python train.py --num_hidden_layers=11 --hidden_size=192 --num_attention_heads=2 --num_key_value_heads=2 --head_dim=96 --intermediate_size=768 --vocab_size=1024 --hidden_act="gelu" --norm="layernorm" --norm_place="pre" --norm_eps=1e-06 --positions="rope" --rope_theta=10000.0 --rope_fraction=0.25 --qk_norm=false --attn_scale=0.102 --bias="all" --tie_word_embeddings=true --parallel_block=true --init="trunc" --init_std_qkv=0.0239 --init_std_o=0.00509 --init_std_up=0.0239 --init_std_down=0.00255 --optimizer="adamw" --learning_rate=0.00225 --beta1=0.9 --beta2=0.98 --weight_decay=0.12 --lr_head=0.0089 --max_grad_norm=0.5 --warmup_steps=251 --schedule="wsd" --decay_fraction=0.292 --decay_shape="linear" --final_lr_fraction=0.1 --batch_tokens=65536 --max_seq_len=256 --doc_mask=true --train_tokens=252700000 --max_steps=3856 --dataset="wikipedia_en"
Each number is 128 + 32 x the weight over its row's rms, rounded and kept within 0 to 255. Layers, rows and columns count from 0. Numbers have three digits each. The size before them is the row's rms in percent of the matrix's.

# layer 8 MLP down, 192x768, rms 0.105, rows 73-191, columns 192-287
093:124142101124153121115138094195102159151168088095085138080154092105069153172123160096056093150077110139116133156067122160121131122086140119123093120098101154136129092136127038139164089157092149161089122117135129097103095134124150125110142101120137128060146142109114134166114123073148137077
097:207045173133063161176180129113112165145160124140144107177070143154146087147136132091106129089113094149136091094130157113172121116123125068146096137096112187047103082117121173144097125162165089133092154080127075126127131106163107140125110104090138153108144078113137120056090110129104116124
101:119136087158235131089139059139116160138116169093121121176109112123105119123105077161145131100075184116107164171116106110085127173115120118133129081152142099147138110173103147119096115116141104196147122180130086127143139084181149131129138112125149180092144124098161122204189162178122164128
090:152197084133160118149102164150177110134102155156097117114176123103188167219162112143167097146075148151130146130171153133211186176175129094116118137207135072137120136159105147064154132118128142187203186110157138130133065116151092094164122127168156148145125165136120152156179108122116122112
099:147159115130148168158151200138199158110114167186194121141121164117141187157117119169080130110180092171116114069078139139155143167139147152113086092143140060138109137107119148155107104125184137157133133160213159104088106132158092163148102120178133127107154111221130173150122103128137115052
100:096098204153158104178112173117105176092153083140132112110121184138109110135122115103125102131094133117128114175158160109150114160095133151138130169130148128134152119166154161141094158111109120114115071145107129108116092115132130129145126098146147138123183110125100151058084129147174130068
094:112151172135162149100152120169118211142110145140126142125093157072089156113108118106119148162146178148140120097089142160113141123113095100132131134130159146137169207136121109089153081095124139136127118088182178121145063158171115080176124122084166181140120137103154088186085106080108155133
104:071108100178117095151154124129096146134161045143130141142062142150176093087087111139098110131143140142075078091080056101102144121110091135158124103142130157119129125124031086101104160130120101158135155176150106116123160137117075114167121099114121130193161119115155113144175119123134131143
103:088150153074115116149139136145138118139110134121110132180119140071146119209130087133123165136139094096122102158131116136102134154115158148115061126169132097147152067120135104177145090074129131156168150133132051120177184149094163141147177118188173159137120133049073110137075127102109092097
100:104148147109109147154156140167123174118175135161126139119080096127128151124103165113055075147119142159086116112122173184100111115118147221079148108154093166142138101139144125113086104167072075134205132132062080118093167086198182134155096116118065206104183107125150067150028160105098128163
100:113119088108057148117092162066097127179095200138098138104158118140147121118123154084179133102153132109119131109157151114166169189147130142167044119142147112185153130125125144116140144173097112087133050153143162148086143126106147122140113100132136166132125127116144168179153109131159111121
103:119176146122159063096110050092083128109074133142202107043088092156177185116098066137098112059137121103094095113165116177133193156112092143085093113124130114130149139139118092104175151139141189127113159109097151099174120217069128063132136168135154184175145172138162116164228070114130088130
097:092105084084117082102142101085129114116105158114130128071199134097076109152086087095113161125097171099080100130100122114173105149126041085179105102053154132101161165136122133195140140134089122171122138185151091180118082109148158180126094142148127142138119144090096178118117169129162098119
097:186116084081117050090071131191133135064140151182126127078117140125115145132156141141125098147138115087144193106187195171113147093126113166170150101123113115145130122177184113173126067113138165093148198161146149128119127186087152122159132134116109147105148169143148145127182167122148172122
095:105065117154146068113149143149118093106123163151165174133169084148082116078130097167114130121166100137146119112131158140093054086126121082108089163103138079133130224095221137089154107113042090125060143143111135172138134141125154159112127139164111099141113064086135160119172112134095123100
095:107179140121192174141155124117132132122163113133152133123087161143096116120144165090128078108126099135150136074154124150248129091106100100082131098149157117088128106066120106096149156101078121127091111181092130159064142136156107119058111130166131119121119145094138136143192128099102075073
101:145104153124104119113084150129150164137141088095107091186194181092219092119144133124177146125102155170088133188107109104108083147179136158127080079125164160118143136154032076151082168073104175139129112110130167117128147136161123146127119125122068116163160137175100146160108163099101098105
103:056117130121104101106151170167091187099123137065152122119117130148113151140138164101169149151190137118085060050121092116140125110113130148100135163132177179161127161120110140081116113166145154153142136108177130139149085102155155090154132116128202121138164163097123127153131128137125131132
163:165110111159135119114130106128125138152172108135145109112138147139141128076008145127110090118056141149133147127133129108157078118122119129109116128084125116119123145126134199147002118146124144108131138064186135165124106131166127118116069149111068094137119118145192145123107141134190153131
097:197082149093159118167138096174112121104145138158134125044128109081154045176150133084161120134121125116175154068152107105126115094081096095078159104106113150165192178210139152093163072174083154124159153085194117170150134143123107105116120136119172179131203098077080178107172183097080129183
095:120131092170135119105077135082150170138118156119104111113147163089200144150061124109117187168105147118093118166102147103125119063098116125158112151118115137168138142110148123061134148121125099072188111171156160171197116136104169150029150084112138138186125147149099144176108130134127088164
092:158016191172092116147126124135172121107111108126153125127142142175141106116158063104111107127142135090164142113059158127116095110110140139137121143155102086083122106145126112069131124139127137110161117117108184138148190093110080095135053150149089132115172114116152113119212169123134111103
099:124075051172149109138182157154125146157123153137130090163134236127102126154113094158156108118130127118105087188122149119122134207167152080125132101113186088161109091190077160137095125112156118096170089099183107119108167139199063149111137172175183129169160090164148113181075136123137175149
093:146080134097103126137142103117141130141092142061181147164174131138114131168156129161137116119155054120139168095171133170105123110165103128143169132120131098166178137136135141128146189147120187167076157149155140091171153211114121137121141173100131165096168127063113020160118197102114126165
096:123109138095149109127130138119132108144123147106097132111106125083151122140134107127097132105154138122113051097143099107108146142129127139086163149159141113097148096121115120077132144164152130118179206162101149167159116090141103124091120154170103108087132117176142129158221146188124138149
100:139138141159073121131114133050103103155155159109124113144167135103085075121166098139088119103127116102161142191166134154063130135130153115116151092125091086155147124087099122076140120176172165084184133147088111123140123103146116137112119123163088089132131143118159142156137158143106140144
097:143147160177099056170117127141144110113158101101093128114112065089047160120149146083110157101143136138114126201184108100111122155125137118168160139161132174171072166106102119110114176127133101143128108080142123132157141113136093108063144168112112166153139175161102117219191155127164090095
102:058095203079080174155100139169129119076133129152133127134129131165127099140109146141089118192228105125173165138143172120066123131084120149114126126239178142081176137126153156114143107159138175127121117180091172162138121120104146184104057108167080110089106142168165064103111176103149117152
104:111090089173099100123144146129084163122167133149149133119175137123092056134067141138167144148114121089162144139130120139150134064178126102100125180099147134122158110093171138109096178113156098119135168121134160159140133121127116141095133155152111116093138117078131086117113140104174092144
098:135115157050120143196141139101161139131170101177161099112118184164174062153142129131131142119075124110105124103149132117156118073074132171134132152136154132125156110097097088081164148104107145159101090145124129157068063058083158147113126152140154086095156096162118118098160063055120093117
097:144171114045119146146172195182099225153162187146079143133167087079135133145142117140124120130157152106111091135173098079133125130145102169132148082130119121127112092121141142032103135095165130071123136101129114076089119107143121130127086135112143096132074145083118137109086099119134121091
097:181136165094161052119174138118102134184144137126121141095143089126169089102105140109155161113115117185152121121107077143131125091164144142087126124173142209114167115111119097187136126111167107137158101123136130086124134099120103121132115140075135148121114115092134109032150122110120140109
098:123136106084154128158162123143090144233154236123114131126118169167173110125118043164097158109115174168154094113083106100115125161169122139112098156136070139117112035098140135122126128146109192132139167190127086142090095172153070078202149141135167128145141095127129146150063150188117157164
104:095107154138123145126180198096156109110109133167080117111088107152113087164112123151144116172104092129096099122104135114137136085131124127131129082156110164167178088079144140105135170106135126081152116088079150114142128158076129118076166080120177168098167128121094103115127111138124108173
101:122151152164152167071136152156126157119152084118108137152111113050136160131139131172118078064110138157193072141125127173102208128148130139131111103175139200126103195178112127122118110121114126089087157121136119138125108128096055191135135115151110107118081106157142139139069159132082100169
100:137126210136183131148099088085137135121149160104121134172074112119154092120088172195158143153143144112100096152152170180155155165097114188142189099088137067162150115095044173133137173164054121163147114137122106146098043123106103099135089108165133113154124155148130150061145100171178112104
155:074129096134149116134151161098118104145140122151108069115153168112149141083015114123158139114081127139098137101111117117156111080130126131118102090075144150115108132135145147161064099140160112090115109097155097108127097153120076132143066145099100128093137110147171139095129125145190152131
103:121131099159119150083147104172152144121147140128137137120077100138140172119074109153148098164166123174098143084163075101160075142118137097163084102121170022151162150143179099128078126102115118139136141125195154155131089096143126131127046160090204114120153142120108116115214133139107131170
099:101089113119213133166133191143108175109110102216143118142111078136136145096101128132095140107154125162106107062112110095095142110143132131138126109082121055137134187152109131148132167154107113171128142143134185140113124141150082099111080116085116154115155146177174177120126116163145139096
093:137068114107176133122140171138094186148064184114143128152131133135147154143169206161156120139155137086127127122127163147121129127160113171150071060127147193062078146180160132075142140136126148145102175140142196091144150150072185101148128129111122124112118112187125162178134123096162114117
098:120115124089090102127182130113108079171102133093106118116118079107098126072148110111129160020133148112126103181109102152190121123223180079124175163130103142096155155116124147121121113173080119182149108145151075149156172097157148123100111113175115168186179115136051214222076136117124112129
102:143092152098182129163072089087170148159103108099140153094132172164045092101147142130101117121083115122143120139113121101158145110103098141122102127114134115127125139137195114151136085123124128170145101056149163103126125166102119110135132057168146188142156123136128152085087114160128096136
102:095139149139083143105124104130114125143114130115167155114141100130076223140165112149143126147213132100107082134186159108144090118169174206132148171113166121122123120104128101112110121139132123200087147110085180134154098191130116136175079142138168117172151089126100079095125128130130159131
099:107155151169047156114104122177088130219083181142112118168105150159129153084099099113114128136119204122119120138106163141134119139162092126127109125130168107125151142125145130124120076106154069116126153040163112070132173108161106091141150083117119128115131152129126155150097184103124117107
100:157104122123165092084096040138168109120145141147104153145123179100112113138176077125116154150158075192158147114126122158112096132137127215136060099143074081096112119121115070118163134137142115126122133128179084130136159155095094133126145113183085121119130104090127167166120107141114158155
103:130123146123128097103160112122092089115085122113126101166175098110114126160115103124130162061124138099115109165157141091109103115142116128154132128144120104126047109116067133131161142124114151096178162138151110119149137095171111088096086166173119182182133154114143109175177153182117119122
097:088160077159075070102095125125137143160099121102124096169168127121139133125156165077160140078119121071117060086157165085140128125134149089120112123112124202142109130105158116124143175170187166188111142160137200113102099130130125111101169135128165101131154156124115172157151069160112123137
103:100175128076215064149126144154120134112171086128131122192115163108127139119204155137106092185149129184110105146096114153122145117105147135102115099123086116131147119152167156125139096095133179170143116122132075177173163133202127096073132088150136137151094145098090203132125115107141119160
096:134098192134153143104156133123175097191118178143094168141117100096090143147138105089153053119118127121120167118118099216140130079131173176085137098087147112134038179127102163133155114153090076174114143117144121127099086155103131174091147154081120138112109119098099157112077147132126138145
095:135071065122095139103118094095081131066163117077086110114106119172096095188141164160088130032153053072086140161095066128150107137127093136134091057159131078132088089075072110146120140107097148074122111123073121113134130122088152195160148152105221134083106134135098131127217124142132080119
094:111189108107188184068113132126105058080071160091171103158101119144128144079170099132125169144138176138122073137125121142099127091118136182107154123151128130134133137139099152144120141132153103110085158159144077067137107177088162138090164106118058125074108123139130159087072105148121119105
093:107077088087128079090162121136124143170123108084143159100111097101135155121147111149145157091196128129082141105122130177117142126109121145145133174151111065145097103100139158127135092120213124145114092123167132087175093086088130149106112158085182152174145139139071179116085125144152081144
098:110081131160127103128091138150099092093106165144090123133155160164081119129111098144111115096113096100134079106110109156149134139120117146145129163089148123123126105111159108169122057134081068049146115097091093128136177162194120091104109131110160051112118147115096035160105114126129067113
091:130179103144087171137139111162111098155125114111093117126133147089086150105120125138100130134148153100076135125114156141066170090061173148142166084196137109147132151060133190171128129134093154115104120119082129140119159104075097142136129166139130089095106129166143127096158151127106121151
098:153242107137197121153153141154169162073131089052152135094097117055101178192125155167090148116107155114174112100120097107130173158093107159101147167170109118120139179179076141151128154136065094160102189103127148101137122160039120125164156095133084159088138122062187171166161174143158125143
101:108087051163045095124130142138149131189085110156114090098127108075169088159117155044151105086100116132083134172134105106156081127110177123124110135098093081121111152187090139066127117124118142189182103094102111090148165097166127118169093114144132115148127089105127178175165144111115131154
096:093211145067106150168108160147113172155129121102153161150127122134201136109141101094155135135078126222096094117117159170171112162224167168168111115155118137180159201140134145149123119148138134107106063093105155144169134105089139154167157156096118140090104172145108161160073121120151129136
102:121132128132126120114079121146117056197092217078076183107169114091187085165149148131121112151145161131130115150126179061161155134089176109061118175167123147128173144131084101101158161131133145143140101122167156150120070183148112123051124129076143104155074106100134150162171163065176114126
107:139178132094178150148124181102129132151161192162111154163128075152152099080160091129095086146118100110171103133107122138083084158115140123138113128140129162111141179093147129143140101121062125101199150127107104145083188129130133179142155109171159185168098081128101100154110128133161120127
100:116172155138142144155136065141105128044105101102154201117150075124116074177097115148157139119090084133124147128115161102096114149144154096099076111155114128113149149149184092174115148130168145120105141180154102155130167064109157087132114143136119124171094139097104117147124098119135133088
096:161161083155142114051150166138157080108185086111113157135138081155163172064111101135152093123061087105097129160173127101125127139137087101108124185107103131145109179117091153119138156077135138096084130113152139089132106138080135145165158143114142057186085139154133140109163095105103126127
095:131128089072141128150150109099176137181181054135074072098084123115207108151135153147160155179115158121100168145136115131119135224143119117165167089108099161108109112121111146194161182136157090125075158083154095120145122124068123108187128121136119111069099154163126137173119162122124112126
101:122163113132146123129089165179150136141124118173198135125122163176171139135123133111136083137128103090174115086097116147124119079105138131129184146062109109159099099151139143206108115107112106093143123140117156076115126127142101130123149136156135122153140065126157126078125164110129133182
098:094182142116141065132127098108103093086077179092120123099176120091135125116117145099166065169104111104117160097196127127130135088164124150146159119171150100087146102122135147151103090127118077083081149114121157137118130117153109143153131144071115122133138130132103062125198127136106102157
097:129129096106074153084077110059068100094110090133103111084148169074104133129132142161164128224150133142127160125099146156163110175068109081092132155052120128182166122107159115109181098116133151093134106061098109151146118164128202142158165155147130128109125128060118131102111101126160082115
098:129068126153089080162157159129196127146102137175133129125117081104067143167101180073141153095104127208136113141116141109143093146156153104118148185092142075145103089145144150113129077106138145162118164123167199054159164163103101174144158096119134090145131216088144086163101150152179138120
101:144125087143117168144151074094096121164120124037092133094108085146158130108129151188124059117126099130141138138130132108087173152083162076079155136107153128115117176125120110150106169160059059096102164126095151105125077158158121181096092119122114130150092116160078104058094132138115135067
097:119125121197166127154128098108129089089071105099139151120134143132151190089093202094135179079199152141160184132140167136129141121092098145160125111097141075098077120181161155108152121169097159125102163158123151181130114066192120171177130167103098154173185170126157163085203136124140126181
103:133015079162176126084128113169113201137108098161153121157132092157121158123101149142066167135090098165086184138137172179172148121086131128086044113029118099118110163086104187092168139123122117048099173140166071148176138130119150145134163096099138141154096142157135133087066070101142130111
096:137158172095125166068166134172143116133126126105089093115095191149172097142115147144159086188090121108139093144126130223058118102133116057084142154132127136089101126162166124110100125169125155136116117111148138067124164118074078043108065121139156156123146165089117163166138160121126139145
094:078154183121193126101137109129108176152115095157146151084118091124114136147144137204156145109216135109168146096165200159129090107154135121087079160113153110131055112133116113091174112121068140099137189108163122058101131097096112149136132119133144113120121148191133082114113129153122170127
096:138119156084110125100131118117146127148080125169165147133147187165102153151143129125150153147099139162155152093145142112124150077096110117157099169143167141139113114138141136135126176126167094114115128159164120138124117175076132143172136131170135111153158167110132113115178124148146151120
097:149115161082097151112119136091177180146136172086127130098130158174172068112128128182122110114116206168123160097124120164155091158142159072140083077135132104158059111147130130116167177125085122159162160177127065158118112105136137130141099081165070102100169149140114089090123125135077157115
096:148159124159114108144231117125112213143156120072154133131169113089119151159148115126122139131198151124131096116107195161120133123145149183126100171101122102170086135115127188177168118157148089095104155074122101139163131124174129125160128124115129215159127151135133121144127116145117174120
096:086014109120098216107095129150140130108121049129135168077093136150163100115154142068119072073149182137180208108178135065146126157124123116157136101110175078099154178159136138082124140123127115096148098099105182175062171155117122093124121136185099125114093147176133151124180138158159069055
101:163144125153150107115076195140123096130074160156114105123149136127123093158097147158110155144139141158143116203109147149132043162167132074169100159138076111112146138116092129140147134133119107158118132181103128122145138169161094098182153171121138117111080122137111126052145110174138105150
105:123174123085020128119130118207126089142136154136105158070102141113153126101146168110179161141124140072164202150157095167090141094148122194089089133132173171132133111163102158140129142127132099112079143156067136108174154092207144181039110143121117107105134116159129065118180191134074139144
095:128124139104152186125077172104168076128133039154168137103123107113123126123101137148137143116110107129107052121146103113087117168152132138142152124128060111108126143033183154114098090127074149116084126106171167112125177117111134074135114095117147195122098157147053113124148104127183153082
095:129114175074069133116120109131165141076075135091148092166140139114172116110133145110164128123179142125105189082155118178145203117178166135113067124135152093125132083159120166137144121120147148148123161093162178129157121155099090077150082114075066132107087144141134150149188153089127127123
104:142081175148109149166135175117141070092133155132122143134195126142186112097114055151140133096098129142071134110123103169136062094122184156084106166058166136112134130163137122109097141125166124114152141092186124142137109151095109160113166116159133185182105152121139137086080126161113123144
098:144140140148133142103111155134135151118131049134111135075126188143102131132171150154142152149113194139101167174149135128119130155090118124145176101138174110096169157127115054148092134065083129179108088076144131151123152112202175144138140149151096094151105102150199124193170158148129179136
099:155131104107131179086148113079142113129126191128165139109137065133166154191121160154092127145111111133203099164158176116090107155057113101123075209152122148156107162129051128170126130164143146061138098148126123101117129081152121053185122130136148138116120119149142151133126164077113184110
096:130159055058138156107088128170122149144110136114076136128158149157135153112095119184103124120107183136158123186102116141161128148120077183118179127115147108143105108108101096129112203181170152142091124118051111034156085135139159104104167135140172111145124120125141143161097085144155129153
094:142124068165101159150164139133142120170095166128184156109093162143143072108137152154114070142097089153158122074105136133152123144107129104121204125160087100118114102092159166152088123086108158115100194070129068128088107103124103165121114140143125166145157089139152088138068119085113101090
101:138081128163093092126095105138103088133156133156134159188128177118079120141148132070120187113088165141143110159133111063129148112163149066138158094109139095139159098119155126147132251144126187099079138136091098128116081153072110146128155145147126059098117097205140188086171081129145128193
102:109119179098077166127154179074142129168112138122075121151125122114078137163133119120097140126188107117102110128138124123116074099173078129127164152112113155122126124080122141137144030133143131118143180194159100201134121075066198204123176089174136166143122127160122088105047152082124192126
099:121145133119164129112135069065126142109144138134141162195138032114167100045137221031159131115118141110104107144126140090135182103108146149160145109081179150128171147119124180159125143103132191064139122120151152120155114128142178108068098086057135188110142113126176148195129088117170111168
099:123107173075118064184121126073127075144132066125176117107141141082100169128131129071102117134122131123121087102143075171073154087131138136096138081164101113150151132158197158143113223170097126159149089112075134107145135138137125165137155097107121124113154178091145142115060156118109099124
190:131158104115148096131131155113123140119097126167119178109144142113094115108255101104097147117177141086098111132135124163096159171109104146134137138147108136129135098093134088097236116120139108086155133176110117129116157098163150093156224105111183174116159102116112106155159138110102107130
100:139114106107107146135071143123153127172123203058111130164045102192200125179143143151114094146084117103178185167071142098056114143157118144070124178172124141102133050129169127147128204096185035072124126106120106136061123160119189134111113118165103108121095110087116066173057108172098137147
098:137157103067082087109152118093117151121097090150128103062111187196136127119146121167107113152131109184149065128129157126077141155095118079112122166118124131149142187113176097188117134115129166134184076086096110149089213144100105110110146099112131166145116112084064115073120133132061105107
097:159098148168055097116158133134087163085177210126083129175095158094123047151156150133125084173111123132124104164097067151129155120094130158152136166181127120095128147117161146169147079113161033189052156168110122120116101078168140129115084122115161086149162152101058106100040141130102131227
093:141141141125088162168131149122135109152142071163101156159142144092103105165117123100138134162100079120138126111133125147182118106156118147083166157161126112147144229133144119100110092120166136148099131155133121130104093163113141114115121115113159118168123113159151166102132146126140113137
090:118117130164092107102125141117134171112167146120152147142127216155129123041135109131124146112160154135115101089138063157116075125117058179175113175133092180128181088169155130105108122069153129090134110117142088175136142116096102127100132069099131132114117133068125101108170109183128131093
098:071156100059051159165190162102132084119142162132129103149098188157089078175090088168136121125114057114120142094110142120181133177117161133153124135132136111110095137140179119135086127179110102112139104121112062131141120096180113157146139086145117117101120112134122137162106100095128152074
090:121100108148125063120151135181111087118117076084059100128140176147101138088161078097123192156161145139144176163129158084166129141145128131083195117156140161102056101130143075107116082095136099167089129102136139175136155157155078134114160145175151096163127149133157106120146077127090118197
099:152168118133142185156132111096116126110157148175134140128149128154188106086153058127085060150101148112110107155126072106153107079120141102142190115109114102083116151056160142144111093096150157088120154181136134117109145180228104165167147118106150124105032113131127153184094121164158134117
098:150157101124124125134120134142133130138149073161110116087109139140103171115123179089111138105110160157107096164120165201122084083155144174122135098135104148163099041176161123158120153119153095108117063157146135159141122152058103075206079132096057139085116127133076092142173129071169141122
092:121152149129147095102118112166080160122056175180151114121093167142124111119102134147144114092114132142121180144132190103164140128113124142126196131114138110122154090197131077176099107134120177134100105172126150131085123160142089121137173131090119133209104083105161105172088091126137092100
093:110129126119144184133161141098131137143148160144155151097086147177143087135155108146050116102185073091147129080119088190120100189112153117143080113170095229141136066079118074156081134131116131099111046097122130063119033185099121125190126153090144114164169157103088143060105137147117111137
096:136162133161147118080164131110090112097161224094142145099160126132189098178100109130082167134122125130140162158112129171148142115122143081109253095102119148050089086159131076122160103064128078146129165128112081157091131148022160137150155140167098065153146085155166134093148100077103101152
104:145161101128124069147149163141147123162125100168097092120112090105105161151133118144138166101118065155119110127160127088109116143132128196102106140129124074168168142083137126135090121129145131113169108100092162141108118125111130125130102130123055109154099147144129152078105119118125135065
099:129134087099065149106108105066177159096171120127108158119104134128130138152108101148115157141137148100169140058155064126161098158185128071184162118099165058105070121149090150113133080155150176177118166114164128130133190122078106101165114140156107153135126098145134096103211131121123119143
097:089128142190095131109120150086088102177111164120146123151083069114096127189126105188146095108089199159137136102138151100146090145116074120162114126105081137141125192093112137141135171117146160126120152116173117152146151082071150169037160145125154156186082147176113174085121141160085140152
102:159157122122153102124091126143122155090154069126145157099115121127144131146116110040102122148115110166160093132088113137119117166152145138145131054111083187097123171149104137091142134099200092149160108104103091122092118240127146193102163139161154114143143111111140088090132173122112154148
099:066159147115174133119164086131187133132102091165128101050094129092126194129139150124179100113181126103134128128119140068140136136118147120135118107131113109090112164186110135174126131118163139117151060144080164101101119152110120070155131102128104079154087121040123138085224162142079126118
097:141144122102121103115129064158149126189148102161098092071159127116109090061137084101160133074100093085155174126118120101133162113183150116095094139073146139082091118185098120075125100077139131120103058143125074161117162103082126104128167076098129124156176111140079136148107125144161115222
098:099169130149118161127130170228116163147143144116186147133173221108160117149117118108094067207124139085164101071147112151123177139119164097148118088147091066128085157153163102106111226156131124161152143148095110162128149221165172090141119126183160118092096122167118115120124135136138168104
102:159133085148135144129111128127090128084129141145117131127143047111156118135138145149143131087128140137094111119074128139105118151106137053121135160146080150115121129063130136163132125149203097078108108186134100111107143056149075102098128168115155144154194123112150112186165119172142129119
100:126150120171153125135151136144127106140102125113154120127121115132092083115106174149119119091196122140125173121132173158164127167081099179155136148069119140080088134116107154065140138129082183188097107077108099172128148168124095105120130133120118160145102084078184146169095108157119136129
097:106048087085147128106133102121115129138089125144094033169098098126102132083134123076109172167076127117145121161150141071103106095132180117160127180116131141113122125118194092086160130092101097102112090168136144193110149076089127128091102202148169131159145109145085122116112165162108087131
095:101145136104183083127091093165160165129132094127125130121168093172138179157109134123136099156156080154160165146133131128155107107150115137111124102134075139164169046078139097128143162100094127201131097169185185142134131125118150186140064158097111128086142128105102116132021166175081133126
100:130130138110130143124140137138165116149133134149140098140121096103101111083102142147090166131083121120120097125102173101159136125159176123138130153126117102199152066186067132161159109134083131169146094139153143111182186066153147125124113109150162090145102095146140140132063128130130121118
098:149147057171093163127135157092138132162110158200097188071155139136137153054158157082088175145113151077118129123084198119173144072125151128110181155164162149095155142126120130164113138124133157124155124123133076126164120112132078144132159060083123128113135085156157180134075146108132124166
102:127114094166085195115103108110174161135089124171144144121185118130255161119123125146130119171090134124072177066147119133102166158147147111109122162149156148111074172137128123134090106114127096144114122118110121108070201168121137062136137108123094072113092096116109085098150140142157185101
095:148095144117118131078166171143084156163132128122118120162124146118089143101072130123087087117105109096098118162125206150108132073114082082103128144169115089113108173113110156108120141141156096147117207154111153094107178109098144180220118085100116151155151177128082050054143131080164116162
100:052136150107221137164096068133123171150198184169116086106102096162122118087085112147097097115105116125121099148133079149142144087110150126094165065167141148121141095131092157099137153102101147147118094119092162111102086167101159110073130142123154124117108166145164071187177088107167146124
099:134160138160179092143138063087107139163070135093142114178090151094118138139119145130137152094107115091109181116125103186114151156186116131136167206104104163148113133102147093135112236114138156150163122105140134119135152129151150136062143118120145116092107113090141119170126101141110149163
107:114130174134175128148137149148029176119093152166119142063177120123170152154101095076183154115123123101149121139098106171068194074092104095112153142135135147101140103107122120171181132130172102140167132180170154116108084103147112130085159100151143065134159142129179189180081139146090152172